Weights of a small transformer language model: width 128.
Each number is 128 + 32 x the weight over its row's rms, rounded and kept within 0 to 255. Layers, rows and columns count from 0. Numbers have three digits each. The size before them is the row's rms in percent of the matrix's.

# layer 8 MLP up, 512x128, rms 0.164, rows 182-288, columns 64-127
103:094101134158136146067100136164153150114163136165175161091147078170118100085145176139138093147031120124115129070081143168163096173168100078142125163111160171150094198180143128123101141098083185
101:116115168129165112141156136146099164136119173115128141149168080150141108115116066112098141090118165132109108101132112123129092065117098203187132173124150148152144163128165148095085113071122060
107:115132128124089138110090122184168112081219197113112105168074123118125168060175137099092129117151107106126136152071152211133106085169097143091193151158157136095132138174132099108106140116137146
107:116086177125094112178155151096178112139159140154063161073074105137186103126134122128069136129163096146105156146138167113119137092198076113150161109130177131145044103134098177191161104125124189
094:143113181081139125108086142155139173182132146086172153169209058113175089168168095107120098172136089097151072134173098073133141067127075105107107173102117145142130094103159145158081179098149089
098:086057111124136083156104099111163104087126116111137114096104164172098191124128129136101100179132158110100154138112065171135145092114150169118161178171076094148193097133154213139110157132110105
098:114177127127153160171152117140145150094115155165114178114146116070172106127109065145087129141173153095150141159105124169132113055120122104124155133115173149132050088085109126195123125123135114
109:105145123116117119122133148119136178150145178070134132085131164098177091159131100093186063075090120129133124173175195134164163174188102104094111157115148092079103132152132213147067090147080139
112:100121083096193171134115106131196140123142130128147168098170141143125052118188164100115114094084102136087128098118107116198100118164145122119144148048148197144124137099104103157182096139148159
102:153192097122198134191167127192104144165124134083153161151171119126121147119113043150166154115176175153117090141135097111107131133096120129136182164136148156066153178141111152112167147143150117
098:095153141090092129185140147140142113138097154143188137107113125146068034129108156161119094097105091194126183133146153122132185114096171121134106148146139070102142145160111118088057134115144068
095:185138127098035141103081117158125154134138150118097094141145096147165127152109119074122099131118147068154092080114100159097135132170126153162150159129045164102115101114142140125116123128151084
101:177187170101114108147138090141154146151137087073136113171147125125108052135122120150089116103123133194183096103144169056132134104112128160194098111141157135168118099123109173095112155163128060
113:154127121086078100104123106194124155113141089079095108102134132200142080088159172163134070081133152117183165124113197177136103125129099178148113140071106156098199092095059078166111107142094092
104:114121144116153078078093151143117138121128079061092116156111168166052115187141135208160068145130091119120149125056153126146122111150043167105104117155161156072117147097141197145190088140124167
102:079100126094104123071095163131108100107118158200160144101113130126103113104156140153148119198111151124144103130162081102104093096128087168058101170169100142126098141140129182146114143167106161
105:150093070157117097122130129202133096126121099201148128119155154149166115143107138175132119146064095136136054099177126143121115070133125134166096126082153091120111100090129173165084119163109133
104:106131116126145066076176124128142163058178180129143155130106117153129097152116112132103138059102118157139115118148112154120119105131061080099136202107142144170163176125152121046110161085097154
116:178152147184174079154103084078058170118121141119164110095157123131152118173151141162113179147132081154156138085104094070210132098129111121165145127069158153165139126139088178140081143176096066
104:116152119140142135108143078099119146156108108145116088098189131123196144124138115149115141107134064092146160127120131171154146113195107147187106118090058198113151125138164165115153154133176118
118:204150203108138159133112139159149146103169158114184156136115083090121078189137102123136141122082130135090117170093138156098134127120036119086113163115126158072093099122139123102130152178097146
093:187137120097166140126108146117169138115140153095129165138179148093126126109122108128123129147113092093111137203121122128159134109151136204090144121123136132146039112074109154187061056113137064
100:124154158101110091096158113128142176115104180105120140149153177177120116101135180117133061103117124106128119164111058149167145153176134148136178116147128187107145109119069108152131128100163124
103:113105085158120139151179113117148109125101133139128081086115136139125103092121126100199066066095140149133172184147109087169100076186114145164167162108127125152140105101128122137063169142122163
110:129125100114066145164147087150060077138128178163172140218150142104160101166116159194077138131105144114108155213137138148138097093093091121153125181133127107103106157110112150102100128176108158
090:166129133073113153156192086152095180120108104113082137124128104170080095129103124146135171160152123178153132137080106121133114105132078139075155159099201082132144122122194132109126175155125086
089:080143094172131036116082123121167119100096140119116215129138145098144149141158116135123167102087118101130089101150141114125126135087118147067137129118105135161155193150118105179149114126147127
097:115121159137162118125168118123126148201149128145095104107116109081150145123143150155085120130201134133119152093075109213105140168105177222123102150145158133118131129070131106092193139153125068
101:155178163123096093156127156141178124109150124129122082206140131115120118140142066140110185154079086134131132111142168111121169144185157123154126106120160093130156080138130130139069126090083147
100:114119096143103197182135107123142161149145164171044155107192154113124119124147163175128144152111137102126068094080072172143134109131052147102156126090114081100119087195177107173156105135123052
113:136078144092130128152199137153117095092179112152160131120145156150130188098077139122111137115129177160133133162056102141138095093134144176162085158109117146090214122171139049119097158164147119
106:145119113117123118086112164152063129088081164134164084164121088113149125133091092174109079106115138139147117113198153101121125141195104174149096160150122079084161148130128115124166183113086124
092:078096066080131135114090169162129159072153154095153113119182158132101221097143102162155109133111084140127100114139093105134177099141146078097053157123157117175129138053151150142133195132140136
111:072154112202107130187192149116096117136064160159182140085156102158152152120113125150080133096120188166118102141132113115157142111089065079147085170134181125139160112132050106087139138108089138
115:121109142092149140088142102082114106102153137143123105160171119046122155126173139097129112133175165179165065087122099155151123059152128080154129144097173159115122091182141147144111156167168160
094:143064159103155123111093105196110162174108141155120131115093189143095081167120126119074165077110132122164153149118104161179136097081118086075139134153084122162118132132128117162169125111119074
106:157103147119148115163139095130135119101144080133148128094164127070127125124144172178132182061167138121094166136123163108163136155114126124063110127163166128047128108128225152111161142152144117
111:090105104100128160173149095164104149044138101147116225127130167124116122162088146159143101165108117108128134093187160094090115141115144120126146127131101136142125125172063157081095113167121108
115:102183178106169097083121114134171127152137076165123146085156163129143137101099119166068091124084114104108133103083087145139070075118059142099112162117130137103123121182104123173141183093141139
094:132112077102142141216138128149118100101108117132152123177145110146122166080137164119088129060116132133144114097087109132104122122128155162160120184146152131155181120137174066108169126187102116
085:178086133086143085129084157113114167130070110111080202142126094116158105119187130162177117096136140099141127141117109172197147144198155122136185096098153066119154088132120110128113129103121141
092:174099147084145118127149107198160139126177086149184068112173143145115077125115112162162157113086108144085131106135132138128132148127104131096120131098122166134154116104125105098098134119138113
078:167067082142130124079042100168092122126181136128075131095140201091177140154123101189131094129118127186132139126122102156135105128078132107137095049126097127190129112114133113120154142133095120
117:062148122088129136167137122140124131153139138099112126101138126108085095102127089119144158071088147143139110191152177169149189121069047194121105182150143160046165084068093098169111134132130112
106:108110180145083122154039105195168161106111133084074143168079135136138117134126140096105124197078078116169110112180159190162146153129158143086198168098111161085193125107105123137116113110084110
097:133193157083147107151131119150129156134133140138133104162136141172140097079166114068080092119144097107123110056118126177177109189116093129120139126101113198086178094128116090133107185132079079
105:098144150102112114169122140082079127139095117178181152128119130122052126145098115137093044198100056168154112154107070135139127132097130156086133190186093139202084154060125131103118135140157105
093:135051143061076171159096130127111137139098134148150143084122094105124125046111204104150116093101129132165125112110079121149184063157115091132131175112127102186148125105126108092120128120135110
090:056105110099174140129118158169151094109113132176151151171135134071156156119085157163130167145057148100133107135155158058113129110149156164086118108074142113126164118147117136117189181094073084
105:147115207058127109121177158125168118102152087169160139174150130147108134147112149164131062126093134170098118084128137126139145106098142104135075154102132152101100096149117134166160139145134135
089:150090090153106090165114131109121136143166108140075127104151099104121164078110118172139167123160079177161085181093075169135157117109115105061175131094147167121136108120118114091089148158158163
087:112156089100144158098038060069070118133132102166160154125149109073153113093177164212158129128087106118124124061141140182166158149140158118123123095152141145140145145082101105148146128115130125
099:134151148124119173083096132132129131147144211084163132123146112024180156151101162162168133106130069128129109073163139131186105120177142186135082181146137117106155138114130117129096136141155167
107:140104074164171174111156127129158103079114153187140158121158102101137064148175137140138123101154188116125130112095159098110107088163071123121124142182151121126149153125143045110162140072179098
094:111096162128144134108186085145133086129128124136177147091093118113186105137123114215160140145116170097087075105050148147174111117143166096110058166147129086113098104154128157178197104181178075
093:099105105149128114089087104135154126160097116074112160099118155109159137187217077135186095172106130133117116152157116178144124125173101131131128178104086136113107155133148110135167119172177078
110:138125163089101042115067146099171132093178128173087144130156156163177115163136113114122176146137113133142112121139085126099109093105136122094176100087123140151114098131089145123095121143039142
102:217103093164160077176125108131091131102162079137138161140162164155063072145131126165101184143122153133089087152135084087095168091136107145186140141102103117101085153128080082171124174113128129
103:183123146116146125162206123102118128072091131103166083137108138062127158118110138099136077155177100145088163120127114133143151079124150092083121111145101125091089127089105136193101161164103125
102:157104124166169091109148103162159220075121089152101114138177130149168140167164126047127081111085132098123162224096120163112144165159178115116138134166137074093173069140129153141093094139129139
108:114112171139104144154167118195141105090124114105105119148123110148114132183178130091113091133127119154161161149140112148145133171079103163139161100135131156082096105134104125091176105144086127
100:181146126117141112092191087097149144138180140105164156180094129136152107072099154117143123060173192134104091091124098214118156134079064141102137117157099113098103075155159163110085145087083120
095:113205123066142157178140086147155072149138145114071176073072145123103138080136154149114100079088145178110096122089147106115127198123134095164136144083129101127102056136114155093105108127104087
087:150137161096109102144114114115159119051133128164146111151134115148157125130155157171127096140139117113155075217112144132144058160162130154087120117127140141094090180113122084086190148153064112
111:128139104216171062168136162105098137069140108166095138193148115134084168123138155161061125124086129055094114178174128095088123104175093156082123151123126160122135117159107149145151110106208119
102:128184166197115125180098153123137101075137161144127148126156136093152086074121154096148122113112119098115128131124072164080129148161152131064108173085050196153140110153149095148093099170151134
101:150107107131190114092154056130127194122088124138106163117088082112196085167102138138104166145126121114084103138120082156120112150116151143158081152106074143125188073174165155114106183134148107
105:149171105123125159108144137143145129081138171133143132092085127097164147117079117118122176166158127144119141115117096146169104119175087131081163096041213140032184109087119084090151130171137105
095:177118098153105131187111121150043185127138136102085129114098114116074125111134098178100131095113130092142116142109122113174115101116139129169153159084197215135134110072044121120110153093160141
112:101144111097113094197146133114119132133135143134108165138110168105114254099088170146094140181098165144119091162151120117125117110132171104099120166091086144147148132116163173115138185130130095
099:067134087088117143175161119130136061116130219147091168140184129093095116094103113107069105146152131140103135208134086132097136052192125128102164095134115129169067152089117087150137108165142156
096:134157084161101091100084123155133151118090144130096119101164118168123126191129121163093106093099110152087142101110111163119148192131099139095099129155186158133104089088121110110133050138137194
097:151127097108215084112087142133153137159091079141098116086160134136087121144144064138171134103113162222204158088154122102099120068135140115123079099120157149181106127143100112134123167122132149
099:147155164067143132112101084126135093174160143174081132119109134086119125132105179210167135126121105158129120179100118130136091146133108143060141132158176140139119161084092144097133151126111084
082:083208121153138116126158079135095107154106138113195134098166157126108101199111118146138116127080177148200139107096105098056133102106132133099108102121172217094149132067151144147137127113183136
106:140090134114126148141167148185125196137073117096152158178157109126117109129132073148145131189086148106146108118096114141129134111130096109143136106109149164150180154139086151167126143169106146
115:100159134123132145191135121176103116166125096065142145122105102183097125141122213149144096080140109120116069101129130124166127105109145166106118138141159129162099130210143100211124147148105089
111:149165118119134087109124139128154102156137099084152111160089123056150160167189109116111176112176099127160179183160080096111153090150153158076122126069161131147124097089070101167143180153184078
115:169116113197106096082124153108084101120149115118174163143123091151147111115145076112140107115128089155138097103159032178100159121159086139107143120091146133085142111115150074137139190088158120
110:114150125100137113135152156139149185158185102110122119094108170138131107072150143171107112111088144099111094145068120140110171113184138125115134136119162171100076149115098144098121127181131104
116:110135119123134120142154142165095153154105135136101094112144125191099108085212115156117150137123177120093121137125151104208115147130169129094090139040120165095216121105137087104104095091126106
104:130120112172150090146105190130128119152138177174106120081117121088204086126102163151104166116194103072171140133164153048160179175135129123090111146114098144150108126108055107153129153094156149
104:165131124140141154161109132105104141072177113127132110160153123131088126164132124137115168138148071090153123108049140152116156102247115096118128089128155091141126065129113137129094126102114130
108:246089160164108170139119126129130152119136133158116153141092119089083153074113135161137107113126149133109119186090150088147128147109099153128120160134194160151153163110060139106138118115077134
096:135085135136126161103094071175125150079185091178121115088112092105122039131134169124155156100103062129154159142095139139159121133136118083108174163093118145144145129136116130169127092100111122
102:119153095136134130158130139127127062195183174174151159176144142149147141150127110118128128098078130179159115115067105145113114102195125141101150135065108123127159136105147147083136117154087107
109:166113146162136117136139079116101144096105137136108119152114090075149123203106140172100132151112128150110089122106145173111163117053172151130095149164132153110169069171152149121142139098166143
104:118109150046113144095099092125120167107180098148108118108125167166130138116038135144132144113099112118205141108045153163158122133147154117096125100174183137110198049121095082091082098153117063
092:135178127135179091190150108096135201104158110130182227115105166080113143112126176167116135142079130122226108105083126209096095150146110128083116044155143138142124120118131105105071168104162078
102:142112105158168160115049094095165141092144113147153128107154101178153082049123120150113130107172092124135136059110084113163164116104156109129111137061129184130155085110154109168109117188130122
107:151110159036127103093137103150143128107173123155181108111125140125151097065117141170102130127105165217077156119083107135202118105159158100108131200112118123153082125135082120144122104142134128
104:120191069156153132083107101126064147072141101099153195156134138150117124137084092132131134093126091138151126154140115072098170151185127107115152121055143103157133168140096132124110178100146076
092:171092047133099158157104164172133119157168176108115108135153105126118131165160115138078040132107121114121143147140153101108186096082150121139106126146148129146204121090047100067111147135143113
109:143163123109155127104090123137104152098116141075159101134150103126161192082091084107113112103104141122129144097066141121188143121141142088157142157163089123140134114158097139099130124219139147
075:121155104115180091141112122147055148118081109169135166113134134102187129129192102199130122161132113127096160136112163155173098090106094091106064129164135146127077072100163151178126119099170137
091:125103136134109121163131094151127127138166097107107159152157172114105113111137171146128124092135165151191084138115100175183101049090151127091112058083121161124120159144149126074117138092148086
105:156151136096154106131131086149121187107154136179142090106115126084135118140152120158155134162135136126113155142125155158165148087105080104080142118134169163128119077133090096124110138096074101
120:140081180131146108144130100143162121187104123134073127164120136139132135133151050180125147179095138142194118107117123119171133096124079117159112111140151137192095151187102128132084154126149140
088:154100193108137105140167168094116143094136096144129091126142138106149035137154191198167154143125069133123128114130138163177129139122157112183173122135124094052133116084145181134089186097068109
100:059118146136135149089170139065145164138190136154136081104121176148106110146104137162114113116142160157204171081164130134106140048159128091138118214102098163176119101127093139142132119135183140
106:121084104139109157165128173156179114144155101155089155130076102136162129143119140151095096111147057147188086130129144097151123127191107088140118117123118142136101173159159122093104152190172160
086:097204109125160180096133126192138137121119109148079153153121117140178099123174130068121118132110170097117148107134125155156144107124082116173098079108089119058173131087129167123130121176093113
091:086118078149125158124197133136141134103110110073126145142178113091093120151084153186105154189162142139138180117114085117127151153077176137149100101125205158086087127200112163085152102070126068
097:123127072147204141159121175124104066147169207155114118145150084137144113095102115121167112091089140094098150130125082130154085176131095129119141166167132191097167148132121098082204160117165089
094:153082147158106113092083139171126224149178134111134088125164146147133149164098155177120112095159119073088110142135138184158077137124139060111109142132134082108143107173150121122094146133062069
087:185166071052134135151151062130140111125100147134125166146137175134153129161131122178139134170115180136139132153131121098085145151161114134129101093136105085174092113132075090035133153156119110
089:055080077122119195137145179123126176159063157100129096118126157126125104137150112147096082088192093132125128104142089085150143106089104147137074111148127127176166149113103075093129130164103107
# layer 8 MLP down (transposed), 512x128, rms 0.0812, rows 182-288, columns 64-127
095:144124132088191114131159088163081138098110112125079110094107155123090115067095060153169114190099152111093128175113092175148093141175084074103173109132087102172174160123085177153097143094146093
101:133090114070112152149129159112115154185188109161185140162143099088130147165127138127125107129147117090130109150130117158143108128137050077169160074132097150148131087140065144084192060123166091
093:129174136173137080121132121121124114137077118105153176117101129068133205155082077122176154178135216148130151124126142168102092140129143166146094110174056106102039153190098130161127168130154162
100:152137113214123142104143083169093090097136100107158121128132109097062193130074156161124133128132121125086167149155113075151139111116141155146171148098135031124116152128143146155204213156132067
127:139137141102093160073128180095145141116135217136122180113153136069119165123149151135161116175128078181120131178193129074112105099065179113122095131124124115097172132063146179161061159111149093
098:176175165066153138080141144080085144170123157116161114142076116162082157114184106094187136153142132101120112089144096081144160158158154163098144099066139127090217122120119102097089156107136120
096:084161078078079172156128148158169165038096107157108092072145162146102137153061106147131099100067142130150149121097137127126108136078133122160164138168131170097126130152100166121128092108057135
104:159086199214131120176089171128084138132140115162170059151172137167089109134081119150126094161103063143146124078143132152105146117112156148151117126076109092188152146099147096126143103070097089
097:182104117167126143169074110194133143146103158107096158140119101099117136099186171133115084129113136112147075096162150158144133164143214137135139081135176140144097137065186170138175067111049119
100:082068198118048108128136138123169151133147113106094093153136097133097172162098148131122192129106041162130095175092156166079134109096092144147152083146138112102082092149137122095060082119104120
099:137157070138171172072150108099107117129150094114113128079151120218171124117154138082129117186081145183111136053133157114088158159166135136122102127159084099122095134151148149153115091115101093
097:086111136158162077149110081157109130147131085176127140052116136102132089126134158183123152122110126098106113218075081125130094113070083150093170153161167134115181142113170113129103116074131155
098:175162138144134124128073139126128100182146142137145163091080142118108111122139114141133106152095135166142122125152084110130108143150145055089148157114166123103110158086144112150178090170165095
093:147139015090093108161144136151125091138111091126125130193130143175074205127108125107115125158129131150079096141089146140080169040153125154091141183102113142144123099062137115084138131121139106
102:141175168151090136123124111127115097153123157116142151075184128131137150152142135121102122120170111125150098093139093163083144138163128112128148096091092083142146110167133132105046138061125096
110:152124126144118123160154128128115169166102147106150084190117118149160158113138106159050078124136137118108132150157117153155158137090193110190103086136126070135134061185070111081090160102193141
098:178177091063210127092184115088126134133131159104136120104145107093143120088141116100161142094173149106137162128097113177155080148160093109129146140149139121076207106135178119099116082182161106
105:135162139088199141169182136134165073131136152157142137135124144091181137118100156119147173120083120123116149104089131090131127142157133134150138117138141129132110140184071114095105103162120124
097:135097145143038117102077114105089104145181163104157159150103126147157131126182095120147133138072135146132162134089085143128129167120169108133176153160090152095145100122133087159109117096101104
106:165124101128095129164102149120131099061159145133077138139115191152107132144159103116191094128107156095150134124115157147057121104180134179060150115155103126096141122081135132136098153121138109
119:160094075114122117089134195134163129157099177167164117100098132119129170137136121154063096190100084158132113101107110157118212110138114189138111089194115123087143132112106153119127141104133130
089:056180102106080101067162090150128130125098099085121096159128137145120076111122141135118128129181179204101137103116135147175154083129168137131131130075149061143126159149130153124153092102117072
114:185123136117098186118117107138137104141168086173112138156086112128085119131079130088138140126119124146148104109145172119115096098141122163077127155124096130138164144120121101139166133082146088
107:138096141204149157174099138133145124126142118114117133084159079165152138099074120040244135116100134116116083127141167153110118151127159111150099157182148194138131101125136099122062115157146122
108:176129127152157140127062154108082108149135137055129136114137099193109091138204144212152091160142110098131083141127119127147162121137145130125170122121111128123186125096107128143086084157150130
078:128083169105102144109092152123158109112123127149131161139120133136161116129120144097184170079176205093121102100094147126168153101117115127175121131083080084140104098130105149201169138108077119
098:116084080100106194161163111118152160126122147044166131171183184138127170181067124137097118139136130088135130142146160124135116206084124093133114125118107124132132139155135164084104077137101077
097:137110059164093167156124108128067031116122225120177152175122100144112123158122088143157111122060132141137097116120095178144189093102145111108157079117119126061114103154115117136067171104061126
103:169128129141192087171173098110101124148078099092137063118177176122117149143081142064077101160129199135112160109137076109114177058137136118139151116159124152155129141170178109059171122130162122
091:116094133132110148057135136177105128093144118162139092155132123159136173119107168103082111138119103096162111119129114095110164096192159165146076138113142164064062168129081149132142106179117123
102:121166155195112115110168051056177183120132151111087194128153176160108153139179135091175188166119184095144131190111126091110144124096112129054110122095112117068120062134077151097091119089124103
115:129116086158132164108150175123118082152113125117137131166127131204136082123102165130126153180137129113060087138166163173084151174138129101086161129100084095132142166117134118139070186180089108
118:147152142085127146209160107177126133122137161167122143072138117117200154130149118127117105158138135193155131153140099123068158132130135108135134087101143131156128154000107146100134175111082116
121:083139142106120104162157127092127150123115105140137130131145112115177219132068143088122151133156127191148089124139154166155123100066129095129111137104114150125112103136101150146092177138137159
107:149097072165129114116130132137129132119128051116091133116074142175122096090139135135195116129176149163157201140127151097109153133093101112154164158186149131119135096067111101144088138092116125
098:133158111146121034140145123105100139062160124168191070146093155108099100084088120136132090143155105169141114125123158111065154112108110165147104103122120107098178207118116096111140170150139160
096:107120151131184100135129111192141114135185103099145122076121113171135129085135168199093142116132106115127108137145131175128175128119094150131153152213149155078168074152155146073130102092074131
101:131095128207098145083081153094117111149177105160151103135128166147103133098158116165162100141160097109174118170106179143087188159044123110124171104115095135138109100138097071173122125122112116
097:119082149123203164132139132122118122130106129098123157148159031111080146099087134175130127180109134173096151078127108141130102119158099129200143119112141107128164116093154126121183109162096092
108:107089104122108086112121132126150112174134095135152137153102182161153114163100104137111124100145109125117140203131112142203142116203157090082162100121066196148123164112075125164127107140101125
088:102159121068123170105190139085108172151146143115106097130106164128104068169119119094157087086096151119143105089148179147082103097106130122095108191140120154150083145172111161093145119133155049
090:090079154126191085121136167121125154046070122112066180145114105157162114145116173125150133171116129098146132133122131141150113108104101083146202087098155112172123100096129146154098112112072152
080:130149186132196143163155108134174168107112186125135088155135129120095072114126179047094174121146098099126159140158091163130149128172156190123144164123138144127135109149122088161118150086112138
110:133116111098153122098169218095122153143132165191156124160157169112113134110155133117128171183148102144139132161117085144162107132124130127141094127187143150090145143116157125147114087121145169
111:175121140087151115166181109120117083125107118176097096096159164138127132147131082122101190101178120103125132194132079062150091124159105160082145190116132136104119142124144145155124140170154141
101:117110077102136121160137112174104108128153084104144131101151153161152186160131172137121143109107113108172130124143094096190090080070124191126126123152096087181114156156112185086120113080134162
117:112149119137081123106109142178158144136111129124119135108142157117192162116076172135148049088155121136135066063122168200067084041125179126143158122101134143135148103085140090161158125134126211
093:118152151136136120105111130067113082140159088152141096129197098192178148121146177138152149114179087133120094111118139073156123112143100148130124093116152123132085116197191136148058131101167227
083:148108155133079120089159141161149148132151143107178129114079189129127164044072163094059123117158113141149160128060164206043121074161093120151173124109138108098143181142151090181152148141129127
092:083050122130132135154151156156076188141143146105191134117180124169117135128098226095165145059126110146200090147127151181158120109099047153084166109115192130075162119059121116110182095084143110
089:144160147128090161150094082097209139147170165091175101130092133132169109086108161095093100105156126117085085113152156141181115149141087099108096174146070186088077187173133089159130100111150105
080:102113138177140151149086179122129118101188132154087150192144136138110097106046119102078147147117117092098157106106161071113123082135128156095114125130156099163131159119091164178070146165169129
102:125130098167048093136135147123098101117087098138087098096146121111084136132094141107103129144191180156183174121099145116148105159122063139101145142129193072158133171108111143103111162144059135
101:106116185158120124156161121095105143165098114113108108119089091174101154091151151153086201167150134144128125128135145121122108130080196162155166077144146149132151168091100108115088116168134130
096:163126117130077176142116145122105129124100165152084102146080121049114133113108155098126197137154166114150116155120082184086115149118176124059105122141081158120175159123140133109127174070199131
092:120125148104150194118148132165127046093165139091092112129137161085126147103143094130151166065132109127156150119093133128155131080162130085118159114127153041206139154161119134109147170123142140
105:122109133120088166132104131118130073101111143153135185124123148133143148170086143140079120140160173094162168156179122165109166085111134184122151121136136075113073156092080097100159120201081097
099:099134147084168120098154122050117164145070118127082102100123145128127141169144121166200140191096090155106091109079156108102094146111168102119116085161104117166111135130115121150115084150124168
101:114101094114118147054062122135145141159187157148106154154119098136124109151165094144141152092095173142162095100101165134119125175102106120121061083168158157131094135088129129127088140111185174
104:143137127135137111089149110169137136096194043141087102132107127147116099098163131146166127085155115105102111144163190089122114172126090114124138165177131140061076132147119140153094099086114154
116:182135136121080174147133091120122099084119065101082162110155123114254113109100095137122160121134188122153103115088180121156122159121145128121115162136113099174103114118127117154087141128140127
095:132143080130149039093113135151145078133122116115092111112130096091135147137169110107101167118152155095121169116151155084125184118125184078100148111179134107085114146105122147181161144081153072
100:099123101091169110075095164022184157194131108139078110130165177086114143116136134102158103102206128130127150104162115140152145110135131164127091111174119174098124109117109098146127115090138117
091:159179129104127148138147187140119095156122133137108099182123141061102140181109110069125184164148176122133145121144135142119191074105117135143146187078108112124174138121183137086112185117146130
104:148135128086134079130156088164132098155157118163133107064137155109160059142113115137180123132177136072121203107131179103147137131109113116098111116126124101182128107160150129122157126129099111
090:050119160081108078101110157122105098135186158176071156140156151116134113113174179145124162059158129055158134126165149130167175162121151077148126115131099114123125098192113116155182130098121130
095:113147162168085164169132121083162118120108159078110140103161106146121174171202120148132171147135149127096127180130141151063181146174144134145123067077080100126066130082180068188116100137126115
102:100112096119147152125044143127195105173142070132195112117144123159087171141124125179089132088140142177136079160122175141062133154120144161122076108172140116116120152163114067141092095102160142
101:170151158158109139120147129082125081124040134133115222075141149093131145139180060147100093104120121099158085100125072137108161168096163104145175056175151171138125142146145123116128143142118139
105:110097140135117157099116161141133111086108174107069132163168096113179188100122110098110135129106119149074164138099187170081113140079183142146150124133108090138163143130124169121094092139130136
102:126131071157127123092125135104064168110146114125140129092103108137191142157076126127127137145186172138151124161120101080205108064155129141051156148093105120130150117035098146147080190168110189
086:124146110093139150131110117132204125097115186206165091134077213071117142116157092092115131118159161112142131167136117133141112166167204106148063149115088064122138134145164133132098166074145164
094:115106145163168151113128087128102136095146107082162111075136128141149155096127164168144125132119148088085144099053138168172124101159114105125135083115075136179151146102182122112121129098127115
102:137196134151102147118139116099088103177148153159096149127084152065188102100126140111116130153104121105127124112119134126059129151149152132187149121119096147163099107174157121094133141085172119
100:130117151126192141114121197157142140092131151139070084113134120132120122087059121041133104101129102138077190121124115109168110169150122164176137199090117073113134111162068095152120174117125092
101:168129142125093073154143109150055202113136082095143108120165095146129114081142117144125166125109132206090083119114146120176135150169131095126128138109160138091088140153114051173121095149133116
102:119108151149111142129139148105107123078181132161148143040079098102157139084075120138135170111170102126107147121119111104219155109153135112075124168115118133157150123118145107047113123161158147
114:078142134137118127176125123153108182105135098072144101135116110125145066136101085155115190156106095128071142161149188134133126120116112153164108133116084147100154139087148161153124082104148156
107:137102135118160157150160131086140089157151089119105104159111140081132096189097167129178149157155138168132127110113124104166132116079133158213143169152157078156138134106145153086147135104129143
114:114124078144107171075125141142157117117131161057103141150115171053165131070078099099125135135131132110111181083132158122129074137150113100155154103119139137118155088124194125093067098192097111
113:058122126102152127086108150162149134113097106176064112149158107139110157138173095146116081130135122128116101127144152066165102126150113131117118149101101130146138139121150132188190059134151176
104:071127125144163128100139121123162176162191108082136063107153125149109153169141082091095086117127127143167107128148174131131145116136137120147117148171144100157121112132121164072201117176101160
110:130122176151071135133105108113175153128129178139074127189166147135188072133172128140088139092126145127113055129101178123118163131169184124152119129175081093181013156073118125185179088133094106
106:062143133130085149134127098112121137140235044150154067100048136124141148119057083185143161061133183123168115102121170150098139138127158142114137146133162120136117078147143125135142114078139166
090:151167109117103162152179111080086113169116116102136142183142123137130135154100177093146108168116193151108111186143104127129204110136120061120157098143168093088080139126105107103142070084087123
091:141101153168141123144145095145102101143119175174169084076139120108123128148057091117155073142097113126096109134151114194100132173107133138118115075120093139192093074150112131187122129124196120
099:161114109092114154105157140137121140084109114169126164069137165123098144103168156133141073114080155059105116166152094089076061160083075141161178125147151131139105145128136219100119090150099149
098:150137127156088159186121147099143164176115129132113147076111126129106062123152156144125176104154083121114113164193164078122135138109061104080172132093103123130141153125142145148114153153120165
082:140146112108122096170130163190158169121122158125138071127191161122126127100133137049084103084138136103146124126171207076094155141108134121084072226110126161140136104093150079135114102104094115
101:168116104180148088148192124133119145142121149135094089109068084123076115153148126097098194143176071167095119104101175114142081144129165159147156094154198120113168120137142191100148119101121090
116:157152123145129082182141102130080162094118196099169135150142108186091115212151120107157122118118111150151149195109093083077162167204090103135164148146171084107113155101081117173122153146128138
102:161155142112127113072173148132134131176157148142148089087164157097095133118110153141109095133116107097158137120179143165124134149140166123070187150057098124114161076100149106121152161131087195
111:102155122141177128108121147103076137203160119105190123093092121134126117127099139144175104097139183117112188103100098181116084172142133121092161163142074093143121115141145143128078133068136175
101:094160141088075066112146135145132147164135110098181160171120157144142062185127158118088099145153067117171174168075049061117121107127081148116126097090094133118139189124054147155168143127108156
077:120077094140126103132160129141184119117162164114101048130084159108130136121123174109082123107181167138111150083104121143082150167173116137128121118128093139129132187156157123100114131116180092
094:165134071125151163113176124143119149075113147151092131143112203166121077107171142105132181078081109051133115141145122134193076181227112094090112172133082137151147081134109122103124120166099132
093:142193109158137216110110108072167148106108191121137141081084101187125153164140116114108081144092127084157085158161072140125081161111137146129120128166195125120160112119107104118089144118185184
119:114117083080145115161159130135120098188124115082100089151142142169124141125158137152119145112113119144119113155103120130135119152121116112145096118145128121155159110183201100118235112102166130
091:102166109096148139134100113122150099146114136147105127092171072189162160063092115022094132123159151150096166119173124179096102086175129154141121149100069090133162110092119148168139142149186085
096:100172119113144141182071108149104141166124144181102094120166182123090115207176080133130071122119135108194071101103152141142102175182090136115126090106119105126151147148115082142107098177062101
097:113065123152197130164086107156104106120091151136110105126141121102149083123094128196098165092157159105075156130113124136159099073102157177107161110122181113163131107138186033130155140104187133
094:144083167145114105144154087149187158109073165126150144091064107090093149121082104158086121165173068100089136102167086088117084101033063211173113147148131103188145155074098117158155170122172076
096:135153058102034166088156122153138063155115112122109114098108154161119134079168119115155173181113145136134072151141093121123094092120143114122194106140167110101149104102131135150145161119134146
098:157106132130097135097122115127111143141122070117125155106181137145192087154104141156124107147104178132142061142191124138116196106124076120150145074078077101155075111106085154146156099134102173
095:160095125121148089101198140117152148131100140167116105084098060154095075153125093119176085104152131077162178113047139111106134095137138183081119164170170168147141134156080112118123133179173132
087:137070169102108147082154165111154129147181107123088130114090150110143106125160146129146117118108146128032105125141102171069139138140146213056155106102112135115151145076168150161107135094148149
105:116169136152136152136103094117099106105146126090116099092149125134118157090185074091119177171132138131201088104158126140096115107157085129115211140112082119125128115126116134205092124100217085